Weights of a small GPT-style language model, trained from scratch on English Wikipedia: vocabulary 2915.
Each number is 500 + 40 x the weight over its row's rms, rounded and kept within 0 to 999. Layers, rows and columns count from 0. Numbers have three digits each. The size before them is the row's rms in percent of the matrix's.

# layer 7 MLP up, 256x64, rms 0.23, rows 248-255, columns 0-63
100:487559528486540521517475512524580491441462554505526540451482470501548534471535447505586448464485447453542519563548508380482492512504512508501530439502524465513495510388511477512514516517503569
107:422519519541585491422473494489535462512517461531499500516455478483485515482556365552535498503448504480433456480465475471529497523499541500455481585479611529521475504476528493519474506478538523
103:430485541454538572458546536448483468501467452408525507473530546465458561484468497494567466507547493492468472558476482446481450528535434551539507466452521533534463522543503525506541507583523556
091:513501473467487496475512480477401475566503460417497461475398561536460550428523522485488496565427488536515505551500459515480505539498479507574523501501521491569496490500562511468426519545563478
109:461518526387456460441510524473420494451548460479487496474538538511473475476470477588545511509561555490513539516571466518502461571455469553521559524482457484469537485494497489528492468488409528
094:526488509518528458502473600537463464549512500490518482493491471468482516509503504439466550488503470447476552462542522497519479478583549462450469476497403425541445473574523430517585563503517480
090:437494432508475463480548531465524549508537525405509470504489470491491514466509431503554466531536538494424499525494577526522522551560531516511458559507524476435530517395537489522431562498526478
093:546510494512514500475505519566500456515517576450464470529453566497476476488565552535445464551490498405506490555522536450466457499543431544521436507578566487516434427502458527485480493475490478
# layer 7 MLP down (transposed), 256x64, rms 0.236, rows 248-255, columns 0-63
093:464534552486524548478550505498504486522467557456528513614493524486553511558482487433443432496462524493446512478577479490505575451516440491492604474548538475492451527470456465498507521494546520
103:436478481495466451571466539523514545585432485467457556442446480467530470494454484517500497522530493496499432491540450538534507510509397491477490465518439576505483546454521474508496428499548434
099:548511558503438514510419457571524479523451494488477525486462528556533467523556489526529444537480474458551448507489498469510508443401547519481534505509438427480541505498428482504469532456545419
087:497521505449491485552517540519521517486478463505450465512522589464513406521560540487469489482550538533458487509503496508563536540514427627504512541517524510443463472537508492465592478535537558
124:513499559451498527517447530463489527455484448471527536515443562505487487507517488547504475515554546537459496420468493539492540554568490457452503450519484442415604431505521548520572497491459512
094:432512550486511436496510530507458459501545561430508503460556478482476498488463478562517523427531541520473536530466514497495529551495503467496561543479487466425501375444515549517579462468467527
090:529519447490463506531503488567556389495515504560473532487476539464506485607503538486520577483486482517565465489540460478527555476447518429542481441502471504574457456509505493557459483516508555
109:428513514506455475503502457495568510515513550469477559523461489492475510487479462513487542467449498508564519494575459528521529461469559485501523465522475539608453497571633500563504513461517458